From a checkpoint of a small transformer trained on Wikipedia.
Size: 12 heads of 64 (4 for keys and values), MLP 2048 SwiGLU.
Architecture: RMSNorm before each block, no biases in attention or MLP, untied embeddings, attention and MLP in parallel.
Training: a variant of SOAP for these matrices, 599M tokens.
Each number is 500 + 40 x the weight over its row's rms, rounded and kept within 0 to 999. Layers, rows and columns count from 0. Numbers have three digits each. The size before them is the row's rms in percent of the matrix's.

# gate: layer 4 MLP gate, 2048x768, rms 0.0662, rows 1802-1836, columns 640-767
# up: layer 4 MLP up, 2048x768, rms 0.0671, rows 1802-1836, columns 640-767
# down: layer 4 MLP down (transposed), 2048x768, rms 0.0631, rows 1802-1836, columns 640-767
gate1802 107:500473555467497527519460466529489481418467566484532526500456587453459495537540439453497519479503504507506506488489474431492550518518502477498479525461517550432592631462465534511538512504515422537518460469448475511504490583504453485522448510559470471513427482456491560501469473512477457504488492522495569488579499513483464508542533472539539434427476596574499518426518435465443407529488
up1802 104:534550536480484498542509504589448493439459572456487455462449533501483536520545488537482504503499440486487549498499504518480518443542514474513521531418518523496500480530497468472470431490448501560554519438495502481411542489507474547456436500599473468451465433442475532588432505478527454535479526461505567547465461489448503527564505456479523470466489523510452550487549561476492552485501
down1802 102:523431453567506476421518446540481533497476564543473542436494569430501535485561515530519536509449542504531421535496559505538566518539495480535542481497530524481499498470485513506452533494474555491534483479471506485452508463491465532526547504492474455503529498471506444544525446504437537533550532531483510583488470515495596485424547515483482493483599461505481447483477523534587536449510
gate1803 101:512519471524456445509520489537453519397541469562512475569509440474471553567483536473502523527512552484387457549504430534455545500463487380550523587578510510501555549539542572521469525500550493488546488499460525561516460488484551555514469461537478427521488452505532522511540500570552479549511472504522591501532490510498488518497465505449473467446513485556584474569491481492477516507437
up1803 096:504517551477570526462463533520516437499519491503506477485502473499507561514551441471455592587461527463489506516480494462409524485492545532490520511514479550507527493532551546465487491537542423468508539545469568408437512461540523463474507544435464469450551511617582518520528522530449508480525407494520550528494463553530472471560562493455438514500498451549556542538533461492466525536517
down1803 104:485526457500490476498491454527463518543447555486446496443504506458480485504499462499495495440455577522502511490461440466468468524488490505454570542492547424506476503495632425456501513468550477457490494530453521457463541480482512511543422523461450487441549529518527480450531492456438478519503484555550534498567473530475511492476502491494484458524547474528506515521454443599505488472511
gate1804 112:580471496472536468475471492536519540539569492504446458489551489577455504497507490475497534515516567531533554485489437624511637517500484467482503513495520572517534502509569483413519519544542523462534580520475574520475479470532476496567480522545535516509519549422428531512568427481436477477552496529561504479524478544526445389456500441578452473478543486502550474436564555435464515474513
up1804 112:616559428511590448546557457487501594530476504500485596478450469489514566496465501500487500452532499460558475510561569491495494464515519513509451484410513424553484523529460507503494523460525500524515519469500547463484490495515489460498479553522479465492512487505575541531531506433496447485430457424452438452494554509518446539504545497490531514520497535527530476449489508492563491515495
down1804 102:429559464423517547509467522494552461579512498527490487471502552458458456465546466453513400479494468496528449502482446515494422502534460511449501508516511554495464535463563483579515556563478492465513495512486492456530478463479442666454522470489510545557475503507611552464511542483488536423417479523467477491510469528456491490434543552558503432525465428428497505507532468481462427488572
gate1805 095:483449494539412540465502471463450493449443435461515510542432547502538524586549461575503525483526465557498484513511580584557559452544461450517519482521467471504465426566444443573463515453502501538469503497540446463492576518535454508556500447521519575469487531471485472424470513515549474527464529464558533521480479513560468507559526497525494522506504527453516497556468516491513502525467
up1805 097:593483535482484476568450477474494506511499483502499519482490545524474454540543550544444518462438501599488485484512533516453438546515489518490480585533522482458487458484476549511442554387529477487536498518553555520455462541411468525520457458452480541541481506488530500513519545511571504488521432491493484494444591579525559453525513461460525434478497480560511567500453411517529484557515
down1805 093:509562537522498525570467451589514491565490511520551488483539485434490536465455412433553540461509433542509476465596455559514591549499492502546449535548529459545511468504529473458536461433439535480472544521530523499498460475467470530546471514549532501552526477519554401491531492566510547471520525513488437473514525481547470526517505530518433596490542499442496503388504454414565411521557
gate1806 095:486571469537489441568515484540492504509523520505506557419521585496507472543500402520518548540530462527499501561497538472510552455583449462516535568470499502606519529516480472542496491572496473450495480474447449498536543515499531479428445461515487514583491506477621491442465598537506514527482527405536509495421435531522474472472486514442464516484516504495468426602552538533480484507402
up1806 095:496476508412539539522483586574540442477571517520542445478570472526515502499527479526514553499534488547497493494534529562480501482492501411480502483487490465517489458519405480493516510479521542519534483562515515451511555534557462530502559549480511447570510484619421505555513476496468508472573572556545530486475546500541562510526472466514532546515469459474517400491474489537529542422568
down1806 098:545525464447534521538483560492512501447536502472477440497480496482528499525518499511509438593444410442550481413546543492502455533497492549594574609501479505456508564548475564485483448440433499484511501554551492449488487531515507488484497553542452470484455536599454511495505484551467524473555503529459510471471507512597531517554422469536457469503515549401462541416469471475572510553460
gate1807 096:526619459441433496502573491468556539514537494489445522419490530501539500453512471470542505443474499413440473505447481556489508526516565500486549469551473479517501502454552453535533553499489540456437491509443481563493537543401465505486515464517482496452437538507532526434443479520477517555489559526547479508485511543476511448498492525502525571498501531534528493493518470436520520443438
up1807 099:514567478584483543487588414463512476557482482507520524471504499473479459432600495538441516532501527443519462497513481465498587497492521524458508533557547484541458477493475560552570446527516512451472596586481405482510522521434534461471467507500549487535545542468520628446456499519553437509461559463452494505562528545478503530554469457513456509508525494484507561550486522490518543477545
down1807 098:506502521469493484523529476466509459514468531529496499525501370526498500523466524497449438556486547490463508511501452497499452503524443494526462509492492570469481536534501487505547484512555423469530493424483487492519551470507498469462534550576523429451511480505519501481532449471432524480487525562407484520542535421477436570511505497488471518505521468502524571438551499493537456621529
gate1808 094:515478526518499500504576590448496514463558480542528528523496486529506498566462556503503537517501485447519444514492534515528500478490532502424504520499470480458491495510477508451524459508478513510597481487545488478518483524549454484463526442467404451526457491451582527478476465492528565488501544475450463526450513603464470478552567480412502578501494549561447488510504438552460499596576
up1808 099:503519450556526418487499491536489485494529438453434392481445525508444532565436491462489464474505549595569551477551533520527547511572506437541549554483494499490521554505515451457541471550555462465531473492486478470459465488549455519469449459521542456413517523486524532546531480448489577461486520515525510517491504489517504466530537521496491462503544506512497470444527504540546512528489
down1808 103:469490557460537524508469552467537521497545451553520484509506510535502524496493423473478519490496452508519389568544519507484421549511579451505464405503467457560546538470526501550524539501452452376506460462480539468535467509545488385465522508569513492420440522511435445540510500480486516445487504519485494559496505537477543468478430518500508531452519465573512516493517494555520440543489
gate1809 096:487496542489470448532438486480474550502515423504443453505511501461473549358518478462536524546515523463493537560433507541542462498510495491463570479585465451565490517495444596514520480554501520516488475487542540474473455569513476503523486470488482507517518454479487508445446526460437475550455602538448500548431465505512575499524554499535498515448546460488502444575453511427497487495482
up1809 091:494533565554485536393457506509479505478505448497485498448525516506496480435466458499509484498422479488417551548512540504508445515452506467502509470461488501549490496468561543446488498542524456475439533547424528532548529368556534501483531519526523549445502529547469541497524506430543487519530503505446542452529499486539533527435497474413542491498433506543502500487457433454439587511556
down1809 097:508470460433478520529529487613476426475566537450528477502451515524566504514555465483529484571440450524495493475542539422494437539528524489532425501492535532505596550481505514570559508467454468488406519475529532528428530523367616505512486475473488457491474456562443557551450566474511523539430464497503523598461455560507457482500511538507472489550496460478432492497483487444437481539478
gate1810 113:500485484519533463474496491509501497518464544554445514510526481520523482467461539508470518555494484568468451499581429502583489491537452438529468537514534452494503501491550462513465449502531536511515427549502510531529505561534518464488581526497534544475470485474527435519505523501471450498525624539499500526550522489496494466436493493444449516553548419455472528515453499464491508539510
up1810 109:495447411514484477524438594518503497469407528427481520428452568571548492527516513517559550488424448499488539480538504504516471489476514493514504517543551481513551514506519411528507467395484519517533463442580471484517446561525496488502465560465510488477534477509519494487448470543532456555551525489534481501449514508536486459418523456499570549502508575541489480511457443512401473495469
down1810 100:471495577516462436438441474446490525520469517522480514540501539482424570450430558568457495476475458538516537538508540521507515417468499523532531582517447494477519475477513405505576495516549500469448529548534504479585502432481497484547458535543452452490522458526429473537513442509581514568499560489491420508500474498486534547572460482484456496445520495517501462473456538482483538475414
gate1811 096:474532445611529519428490469445501534515557468501527449509509499417453455536531563597557505478511550465468493449453527467512514467542450497523529475443469515535482591471496541616521474473466505579473490569516503520434471443557547500443487503520432469442515474523534483474491514549490496544516499493479566532512528505479514449532586528472447527504481468498467499566510464497493472517488
up1811 096:549391538418479480445491466533486506451455548493561596539473498531450480531524637546510455519558518532518504433497500495463508460493476531513465455522550439556536531459512504530478520466522504500458489485554502517467494412524494493468465497539500433506541608479494507425521526510510524524527560487458497530489508576456545523483512464499556459565522472533447486472477455508569481515511
down1811 100:456500490483473562484441510469502498478557604520478499449466533489512519479506511447501568559533507539530504451479528472475492520524536475574550500535470481487494580459497556567512498449491543539481537480454539502501474520524554546517532531584510516467532462459484489461554518483488537448559536538452528488559519452575495549515483491470514498466534486505509556510539443536522522515546
gate1812 101:580452471573449556496432469438527467553502466476465529496474443497517470509470502477517492513497494521504552517493484453540504457535481491499435513444412528463484552505454533472510511475498475411445481543483519485587431492459466485438555540470452475441544500530472569497466523470559460540436447478432571558543468531548504499535511434548487464455512504482491576565442570456511502538511
up1812 102:530508493463519555491530542544565557464514527460458468373504424507474407447523515481513465496493517475583548445507547525502494507525532511457486495447516470513526518494480492515517529578535502546465530454503543560454464455529565499483396568518497448537570520472496510462482489473462499542448462520490528514493446535518510527459546503579607477479584487518438544518492510491490464516513
down1812 103:514503561513525461578577460467444526545459462497439420458497464503463539513500494524508452494617465541516553493540525471545467547521446456538517568563475451456519503499493513582477474468456451555450526507488562453536532537525497518501453465429594525479628522414518549528455468557476522461588479572550531565486489486584466548512461577433469518486459471426451513477495512416495512480474
gate1813 097:453470507445521486479485516462504551468506522482472604534513509508457461465528553508466536533496446532461494498467562502514461539392502501471531519476462455579512479451491549528607476517475466469511499461508536463522429487485480584547589475519566542492501504432441560527487445484571547522516552468539495446498506485423597534452518575399512541541454574549510519495461454495548507540579
up1813 101:528540449481467454498497496392496471544429518524490534501502555465495529521484457502495478594501521454526478505523493449521458544437535497546492524426550441483494502547618461500500490518519567569478468469482524426512539471550538484466489485519446516477500521487523501586602564502490520523486493488539613529425575497388407391564477475527492475592540428486462504507520535443474510494468
down1813 098:488558544496524497463493426552545572521470512526486440574470478434497508526544454490505487514499575453460514566448499452472535543450472501569499457523435499437443501490512506454475436423554396470495472530509461521506497463534457373536565467414479550482445457466570477539497502530602447524485529532436519507522517467505556523438467349510469500487556557483482523520487451446473487471433
gate1814 103:592499445527490518511509460513511523466538524506575463552474482518476511520441536437492415505487517488484585445499474573535516485470503413461419545538479571578481449452516593497510518479467550457500505444564514468514510496472474503487571478466483527541559471507475552518545476485523523601537557467526544496518510448537481502491566531485463566486513491560482544553479510502499523527464
up1814 104:471494518469525539529535450576573541503550526501459462465532557528541465507538446517474465457558508525543542493448468446480442551496531469549525497409421499487505558469517523428494549460494506477480509547406500451450528494510512478510529478463498452479470504545590443485549482478560534535430494521550538461522504478519515517434400459522515527528484440464501481550523488494429465446489
down1814 104:478531466373490470547564469559478566554531465548531548478524473487529463533503444477504471533487528470480451526499545545521489474520517464417557552454515479431517521493498573426510483502557455502478497424462536527481511519523464509498554483481592470504493512425488522533532546534500439507539403447521572494483491444555455504493527466508567558445503582407496502446531592520506474449522
gate1815 098:457546522559487544524490563479539495452476501509509563454573493454507426534484484452560442482459459476515569427453481476616512461504469513557472420533466531500472526529510513490535464499507466432575428540496473464546566406485570486526541468464480503448422483481496486488494543434414523536453525476414475567514483506460543451452471480547486480501469425514472525555513465545513452543511
up1815 093:573490536552522505464532509576559446461496508501533475455545508528516512502519493484510499451554485518415458560598463505552417507511476488497498501568537426487520514488532502488448455586533470538491422491497497477518471524560482563519480534516467421541512502496528512533495514518512513504540433493490482507485421439507553530554487501569503515578503510537505478466522544481538515479535
down1815 100:525468450518496480506451516462477513566485499487464472520508525485485532514520457500473447487540485492492524537511495488414479566522464574484520504530402442451471500484500421456454535530540448482526534482527497515463501412512532345513513458517553489569518437537470475468477519514511486511486537496514441446518508459494562493484462542470473440513477477479496496456506562470474515482560
gate1816 100:558523440536489514471494455547537534410533450523519436549502591545479468507517503499487524353481545480487529534550480514435405497428487492483504531430420469501523520466489551514524461499493553479504424619595467502407452553478474433409505375518508463530544493440521514455534517496515413517510494535544518499516453521545480493529517472516472444538455533501456457523561547509547437493506
up1816 098:472496461550516466495548543507589546534452420539487519526480557569536490508610516462395506510504501499498569440520516513534436433449438485593453497504630515488517448449563524507519530465490512465464543550544508453497497543385482487560450458513473488470475554524497523462493475540503411464503506485533528552505411524547461552554458489508506491476489557488472565528576522493457430494500
down1816 098:501460581418474489515490546522528490540463481479458541492403519399479526556504519513446569607512501472474478474508530561470531501439460495450538513555448560518548544495526489568450506479523530502506517468517444568468511496432463584508526513545519574523522504537544538544528457446440399452474451423542527540501499469534509531514562441501534455483414520489571538496495470422474474459535
gate1817 101:479518489463429519531516495492540484456494448503435496501432360545505514496546426450485542480521469514525474505426503513469461494481535476575450458508494451438434522498516479517459551461463479580513486515496508493592433466508531497489441512516562461519475530487461527497491474464538499548437542490530480503537432497531550471443478491560463510547579480520515556495513433512501442518551
up1817 103:435543501556474493519468518466491406432594490535482487508507578569444492474486524502478520492476489503440450510467517511535493501546461418397463520499487431543536504463501489584380462514479431500553488510508485497496456411547480482505522483571506470417560501489480513457536526512585519479483485504543515460501520538478462589492470525552343525421534486526459496454544539567472465505516
down1817 103:490503390552526494484493552518521520522580525538492480501570488520488468425471436464510467455463458569485523493534525477538467488475434555451489558466453479463573491526534505481552537514565443566501494549489469546559482426573443543448555511514481447479552498517520491496596527549449485506499466494471493425461419508436580527509517473426501535395574428532548498538506497506488437516520
gate1818 096:466481461497492563531537505538560559457555530471562440490490503492536521456553441629544528474501488481398517491514547540605500533514455533441523486476388499480528482509574445500502532543500501517462443465467472463520411511483545490505403490504451509492493513554566506529472556534569457480459478498511511488492554476450484458520509481472538571505466558511465482458472471480454473468517
up1818 100:469480429517511454469494562570505475472503558494452492463518501503434537574447466415500485461484462521554494541534500454500480385479460507479487489509538535516475504544472511483512505495466420439535455468420519510483513474564453535541523480406491439460492479501393536468489554509537586496514543496510521566489469481513505516431486527415497478479501568636478472462461442476577520512518
down1818 103:567523462463550423490509472445533531487548406487496498457575521554519521419506485457496460580491394514504526504555507434458473527480539536478505572465529535525563511529458530538500478583464536438513455474640522579553465494475505445543529520510558515520465546513486512532519533414527581534492462493564465510491468522409550546463533544475523485483538576528478454460451472568591430498529
gate1819 100:440512430554508414497462505387519572554484457508449430547460529467579486564474438557478528527521477559465488506500457537455538480504531523500491502543481503532537492525481467540480535476403514528532517501450551488438446502507455504470511495533548442426499486465416468491492487514452500485434502540572538435465502443500459486550545460508522555484547563487491513509565527529509456528505
up1819 103:484476491441470495478465527509579487507519497524518506456548500518494544492437503520487524595434499464495467549515439435506511516561508433533543530493525455497498503452530482465532482593507528498504542498472499461577492424501437505483503484568495507444503449444451530503533568516487510464616454494564418487564520448486525461515528443534533505470501539558473515525535518518508407606519
down1819 100:527545514553511477479530500498492493535475519486463442552515455484527441511465504565560482499513516546551537425536474590427558526532510497490518474564488514610492525525449466423528516503475517538436511515506404482451526550452573498544572561473526541546510442470527436466500498541487450557446469486481520502498418465475476514481548505449440457511516494491517561473544571453537506485507
gate1820 101:504492545442450476494511385504429497548442534510552587491433466493465487543495520444495499422545557514504492555419567489498468497429415508484462509494468473483568570450477547468530446509523543578453470605511536474538531488461513465499524484397526496475493540544530476440506536458514496519526498501538546494509532483571480445528510502487503478531533511524487465501479593555517581473453
up1820 097:502493438419504580530471449538452460543501450563437480549525462606465450506501504447490498459531497448531474505541466530495500541472555540480506507533547486498451474461552518511555539542532570473459534536518531558417525510530528478490486592495572482497502475430475521500548455540460526512485498547498464503492453504448501566468550363568576492441528530538501484507524490401530501529487
down1820 101:449559500515503450380537567545505444437450433514492589484537521499547503558490474448491510515493494450486460519525535502507445487483519504461412525488474520563561589398564506475549547530531472477551475518521501532460541495537510566447490480476551433578482472480518515466508526486511472525504523518582554486495381525520502550547457514572522568514489495514508465551467546465588465426536
gate1821 091:484475553543492558568527538499560484483456486476497464548465518512545478465503436534500568490546521494432502510445535607552500544521568482449478488575523555502457513505444584459529549537518507508558480565480487447443440523515499514492491471527491446519502537524506489452513553509527526482578507438556409563467499497540526499453401515512424504504523477495441546439445496503545484447561
up1821 092:486517496447484422503529513442515418439543506520491434519536433448502507446532479472534475572512527544469520484511513577534526503528512557475532476432525507493396472451541534522464542518489499476521420491497511488560493525488484480531483510504487560403517541473483558581509505510467460534445457488450471500570494487531515431507641546525473461451429541463519475547496447449476452521465
down1821 101:494538483504385527494503553516469460477479474437538510473533533526508501448557502520512430539555498522459515466486492497517523467535533499498521403469542488528506491477486534449443519511547394446416559479520533513411463514449540455494525464584529528503527451533500479478481443485474582517511568441427457438505537571507470505502517462517522461485487477420510488469536554480508492503428
gate1822 093:452492511482506522542497521458482512564535461435487494481471522540513512419536574501478563504473449497487565516447487473468556533499467532551535483444504442478621542495483487495560505541532542511449383514508409464556441506511520401537461526506451572483522563498493567472578524392504510424487384466486560567561454449498582533539486444503512418498460522560518450541514442453483551457472
up1822 096:518465503470521521547444537512576466511469515582475446519481484551475468552451533498524462534519538448531512526443543502469531464512499528466511481533539514492539538491508530568534490469511430622460519498538448466468471549454529470501479569501460469559526449527565471519425404566439400451584455565461508441556488468484448509530531502527503502511448501520529517477473442398470513495494
down1822 097:561575490478449574502429500524525519521499443492482507522438578457411495531454505558522530442524483496402452530488548517541481470491490524441476535546528512521501570490534431482598558437544480522546459492520495497533492522493447489491540485573513469460430474470503534514452440450556475570514507498555492512575490495517442493531503542492485488510493517461515590512521531449484478531551
gate1823 098:494543517490481492488528499524444545507498562496475521499560494497453620493462567451537469466512482454516560523533481496505494507567494483411533556502520563479518412472510505484465552533567503478470481507459460490495470426536537492511415472509517500472428469462543512479533497550527501477488545520571504483525532533520468520591509485493555473495510467471503468535469464521465506546493
up1823 098:554501493514473529566514472516494531544482502501460497497507562508486507563503442523515511429477552554508523505468520503478487539534449491505528539546526489486469464483570506495456485471507491521515578501540469521540518524487480459604464512507438559481452558544534468442552522581555520514501502482509479550490472516499583480549534517471566496511533460475623447555510492472521548524508
down1823 099:503487442573526488443465562427510486505480512520485499556560532464483456517514601478482394505473449440491464473444497479534543475542490535560549519456501531446529502567519434521499416511456431504514506500533469428434438478444505518487477541489509501463510450494522575484468477486553514450474456535582473470509511527480531454464551533505530521559504516412582591487526480504549469507474
gate1824 097:596533542447522502554397534466435480532499458506476568497503493551503525463415465488476448473526478507456503496492562501506443484457502610529576476504463448458548505509563491460551477572560515488443471472456536469522476582611520475496514484477504518482508519504594475484445526546511519428455509465416494556400488575539506564620491496434529492515524489474575483507474499521516519543510
up1824 095:501448590469466456489485548505431559443473527457526457488551461499459501502528500560424491452417427390477499516487502561521549464577534499513498544484478562430446525522524527524520528517476532464517560491529500494545449461464495498477574518496492521535540525581524435426536551496495487529407591512536508455429470511464423590528591472481440562498501492502519511475468550497526546540533
down1824 098:465471531473519539468495593476535557508514479484495540463502465462518500489523516442476500469503563561473554528530572549540510533493443538503545503446513441456553535427537466474472508595555456483605538460531485443478508493488492517504482542452463606554519546520520464471445509559507478462472414473416522476459588534531523502572477483468481489461500459496515465463479477533511516512472
gate1825 099:522414532550492535412512562494562545594491440516557549462561522531458487482437496569548482428489507513412424528473535521413512520479565559440555541500542531485539452570486546539478477472522510506472499534550467446470533499513580567543520489447557555489451557402520514545399448535562468484480506511514556435537519503409454529505457564526492538533536473538417560512530564500572549484480
up1825 091:396465508574460549481472461483617514524492421485518566486508469499401508490467511550482495526424445477545537487518465495565481541500564549512510467482576444520551495534536532541479492526527445442460442570537554511477512484482581473544483496505576461548475544471554533552522467510590501476432489483479489525478526476566482469518557521470530532527461486550515590452501537508535556507507
down1825 103:444553497481490526506492491477458505470494465491502519469437500515461495469410551467493556546578427421497530537533441443496458463483503578546561488421514582444453477539528501503500429597519484524515452535486381527535394547517513530482480572478477529510547459465572567515555471515478488493447469407429470513393483542408549497534508458488516509447546538488543466512458484535488476460533
gate1826 089:377545438530489526519460574549592506486434417434461438523508587474491458489580448501459568516510556539487543545429484456491478513493516488507435533466430504468542468565442556498526499516461513496503544520503500487510468525535470544554504431488478546494554480468528455445579473540475521450393446503454570499545550470452551511498479467578513541501543499514486495441506514529481492541495
up1826 096:551502538526480430520508494394447500483437590506515465489490434409530540516443507532479436456522500499467506442539492503523499508571426497468555497560550513489538504481454473492499488466535486491517507516416493438480549423548463439523512541543481511494493502531485473526550507461551517531573558513506471507500473512511485555456515434471487541567489532508517458467545490502408474506466
down1826 097:510474466454578547471540527550515511581454518538457505556410544542484525474461491512492492476504528529550544391482529501534487429604493528516495475471568507542488485528489439516555583441529515524538534514509482461497517490483441535477524510481563487514515485448560451465494495537495521438520491499509492460494438489538526495457518494549454524469483517552502460507500490470531567484446
gate1827 103:521513490392511477499536493525525425389497544499486475549484466538509505529457488445478527433496494536518530574508388484510501527551482465479589481445525539471458447412456556500474522489491507406503385514465446528540502491523485501519585509556516475459469473516470486508590579424501482477449523531517548490462453450497515501508516510484493563496449527492506562520500540532456481483550
up1827 099:467430518518503497524477480431504502466471512573418525542535417509538458501492513506542496452442494559472511543558485499549532535462435540501533562564479430531470588582547486531443567570551486585511492555619483512519505522476536500443496437511454465547555479480463529509540553473549519544546513554469499490548553391475462460514519462487498554525494509515547454493493479470454564483541
down1827 101:492538532562513460473570480461563480594488501465538572408506545554534483466546510468506455505533471506464548456461442520505549464523483407438388507457496478460547483514489508492483487553501457555513445478493473477462475503449454456522546576453510455515522536465469453511491459508529461485575507503498498506501515461468497527463472474566467570594542403469469508480486464441515463459429
gate1828 102:504540467528504541494476519504515548467493531485516475512483432552475544573503534403486500502478477456494417478469509499563551528598552455494488432481537549509473519469522521550557548550558484484406472515460476489423494482529460470538541507505406489469538546459495434437520529526522525507523456445500527506475503431466491499482540442592549540460532537510511455494402481538517499588488
up1828 101:505500569421525470548521540581488491530483517448442493559506454455539470477537454518544464477567486542451477532467556497457500483504469444468562588509502544533579438517471479399429461520465481438421504499539469475522489501459467480460461447524415447476512470531495415530496512470505544534573525504498549480481437402543497526484556542543490463444491471517517429462468488519488508492558
down1828 103:428553548528517496552509467510416510496499519492460510532518434524560499571502520490504494526508497521555498441465531472479486492489440466519444590454561511508490400501423476490508535531543545542465573503511474479559521493459464453496456621573510533413497500497547450430520499591480588512510543474470574538557490469499506487459513373510533511525497467463556521446505518466531504557458
gate1829 095:464468520523481531527559429399541554491528519537411569471558569521476523567485434486545508463542513509525522517465525449449486409469478541467478454506425553477521500460561531493471526469520485445510462507489506495475473486526484510584536520417492517481487519426513425588515482456555459455499468484428522510482503488591573491467481467567484454497493433529552514529513565514438470523424
up1829 102:551512497464462422491518568467532504464486473490463472451506568550456471490521512411528516551513435501527483512562466513535544494508512471541493562484475488490438535549549478465485487483410507476539525528469500494488499515542533574550465530520558566535549487497506495505435501503518455517487468473477546521450570532491486518477513484390424438513567440520502518496497488455532518516489
down1829 103:509513480538482475494502494529565511459442539457506480558408418477473570522492529494427518507434448516470453560529582505600433448547441504533533538535498528546513463515439504471547482529511511518542546523529401506425477543541455566529538453442506539499504520458562510532530477524429487517507439497568444526526511437425521475514494526509533566500530515483428478451438583484489519512522
gate1830 098:522440546486539500519504500538533476540537594488467510512568525492482514448558515523515458362559540465516481482541534492482492472486450515490432493521506421599563522466456518518434495514613528452465437571455493462562491495507558547453488407508466557442437592420491459544513494528483467426516427494501517443523498555515490491542526442531568521497471441485470453603512553472521534509458
up1830 096:532492530476471506540553542475496358483522540466530503501528489460441459563506525506538531510511563506500492468572478482514533450481506552474511523498481430507517531506504484520514463550493494556508455462535429514549552474491463518467445429531479480487448465463557525554448500539459476486392456470547537443522480472440536521450498496542451425474458442428538482482482519484512472503547
down1830 092:524502524538477504492480455502536486521468506437471507422428421578503522577522499495512542433481544506539467488486541515457546461513539521524529501497527450548506447523476557519509493483543566485499525430568452522467463504488498537436516471488439478528429460525518455502425584504485491566520425476437480484483448479490463443487502487474489526529505511484550383509530454516531524465482
gate1831 108:498532449491522479471540491508525567494482422489524476499496487523505490482534514543537463449464508517516501525488456586468487498480520482561519487410470443491429483527553488519482480500528438578553562495493484504555544493489454455440517469476448369449519495544536484536455540437480557509472519454480506474493432583485514465426506467561464527457510511502493516457493506478540513489513
up1831 108:507526501495447470519490472422565514570539513494567529504502558471499493497523501528445499529492540454405484566479513522476515470538567529488487493514495522518515532543442466558555454544566525532585405468513503560553437513483565508477516440503474492507487502550447494510431477399534502451548558474574434562534532482573451427412464529538498499493485580525552504489520505462529490487468
down1831 109:434581465497473499521516497443525581493518549498524517497551482468501543501511469411459490465454513447516503482483500555464504552579515535594475536511468507509441531465512535538501498482460519509570506511515543477492493505465493562521502534480427500532514446500535536533478431539454453470472507417403451464555498549523548520504464449477514489488527463402499515451470474502514464479482
gate1832 104:549556430508451508511491529471445593446468542513451519529495427454516515453517521480541515464499475503501536529487469431513536493522560516400533559505439504482532436455509480550488522557556514543477504513480479459493485554524440465508536465505489616482435493494570520498498508531529497482444510574471477508569462443469497590487488482603486500491512536537470451536557503506487458521437
up1832 092:474531499531477444508551541499542509438462512512455527516494540495553481564551556475491523470470517542464572494547491459512532517400589487496493495505480516472505464491529510580533470516582517532556515454551456567500471502484465473526534507403445516506472564525575505521493482517527543520518477510514561465556501487440487472511500477536515473527529506449606465597523529525506514499544
down1832 102:467456589499471517500556498489527511548467506588480543475510450549516508453486520524445500464443508485510470528452517482432512458549549461537565467542446513454540484458421480471559540526582504469596587519438479533587514521507494626512506495439498521490544542459459530503491407500585502459477468476491502452487522530486467445518499460521524516434470526487480442571495510473506547515561
gate1833 097:561509522557519608508458406526500538496523487484540486473482534484492515434500455519572533523509533476464511505509504457451544446461415547495503515528498481565501472499522473471504501553545511530481543562501505591521486408484469491509556433497517537557503483537481496461488510562446485514482545524531495478468505518495502437482541517519481553463514519488537471538519556551535527510463
up1833 103:543405462509460473560517472497444536422542439448419459506494513504454582431557619512528495500524433487567424522514536576576490456482502457560477481523486524443496508465494518496497459480485479508508487483439485473515440452444523542495504500477523553436484454534449473524494525527445506512475499510517480454485561485449482468485539459519497479458557517487505433484554519484586534552485
down1833 101:548467495472550512495461542492448570479521472478523505407518554459540490529525614499495478562497534464455489493498465476481474493477481436537584476481507497575462556524401586430527507454467490514464487570504489469520468436494527394548528472461513454519484465511558484482521530480512554501479456583430472474445550473509493514515449412445502536530505417549514373484508526507592513403551
gate1834 102:472536565451454476424485426518446493477424572489505431459545591493523505456479530470540524471492563512537496536496533519526484526488513452545527472467501521505512523521443505537507503463480504519549411563553494496492565492531547545557593545536525478566496497451569485457552478476517467489492465506610481457511423498508546479498455467597457533518450553482536407495580492509478440539482
up1834 104:571532439495510414470560619493519512512492505522501499513438521477477556531447466484549537536516539473462521353537478459495517467437528518569478499533531457485493503532496418549483495477396503524515527478480530495426516516497494520484485491489504492524491509541547507480459503460524573484523509535497528536544442506436476475455431594447471521516514541495493553505458543492473515513478
down1834 101:499565451447513459489496494537458500458529497428499393501476543473525474505501531572473553462496493440432507515542523439447442497469503571509475430513517505560488599532517550486471497513469509495448554545499450428427529541486473547518448493540498479495441528478520561473455528484506432519542490527522490490500511498498566494492537492457516466516466489468463471518452403572574521461504
gate1835 099:461454518497537515471473499527546499539476496485491505557528486483531509516454454391501500525469502504519509471518593450447541467545479515392521516502483540493551488459508527433540499471410549481429530494465531457501423489510370447483497414535506565500524520414469483509529516469507521467566507504476476518444504479529465483523454520449511518454464522431544499496547440518457505478451
up1835 100:468531380498518561560478423536506478521523483510519506474520499488547524527512486532447456490521533466551482515431462513534458534490585488517569451554498500540529517523548476534577504573591531475500539481506518477490523585534525540461506485515573500546527495498487477512499524387521523558488457496511480460532477529525544507483510468501571551544481483612541487464543513449458477549487
down1835 095:431550610516421530483521435531511433557455500474513458514487529557426484508497482542542505521466480543491529532439455506517513495561463449589445506485458509483569520468547448479456468448457513499441486523510467413565510473553491489519516537533481499498463525469517475541478435491512493461541500487488447459477514489535436504530476507510510528445425454485455487478520469469497493512506
gate1836 098:503492577517437474494489454431438500548502489458474519597494488442589448510372518520500530566446519494566438460513489534516466555548546504478479529500600453415493475511439511559506537476553499493459500447488603505549502545558450442467532439483427455527473504498540521479469552559484463523442551501549482435417544504479564491507581575452467513474442506475521600480512525531492499529457
up1836 095:578495546505488507509534512376533563513503495511494455511491510474540446502461462487497479478445505432514486515439548558420484483526486509482447479532406533555501535523524557496495528514512497505501549444494563520464497523545546460493479519479542520536511530505505512458504442530499373557486521466454476466576538502562606506383459511476524555469506575515525494449476479502454459449487
down1836 102:486466510596470536525423548553489458491485519494506565505532503495447564492551516470455520523501467456477541507511468516512480502465469509437510537517501565538526546481435463486523472468478496552490531420462626407493483463423506411524489468561561478506531543603501432550498496465450421503551459531485514527526481453477482514464557504591502467561562489520487495485486466506483487441466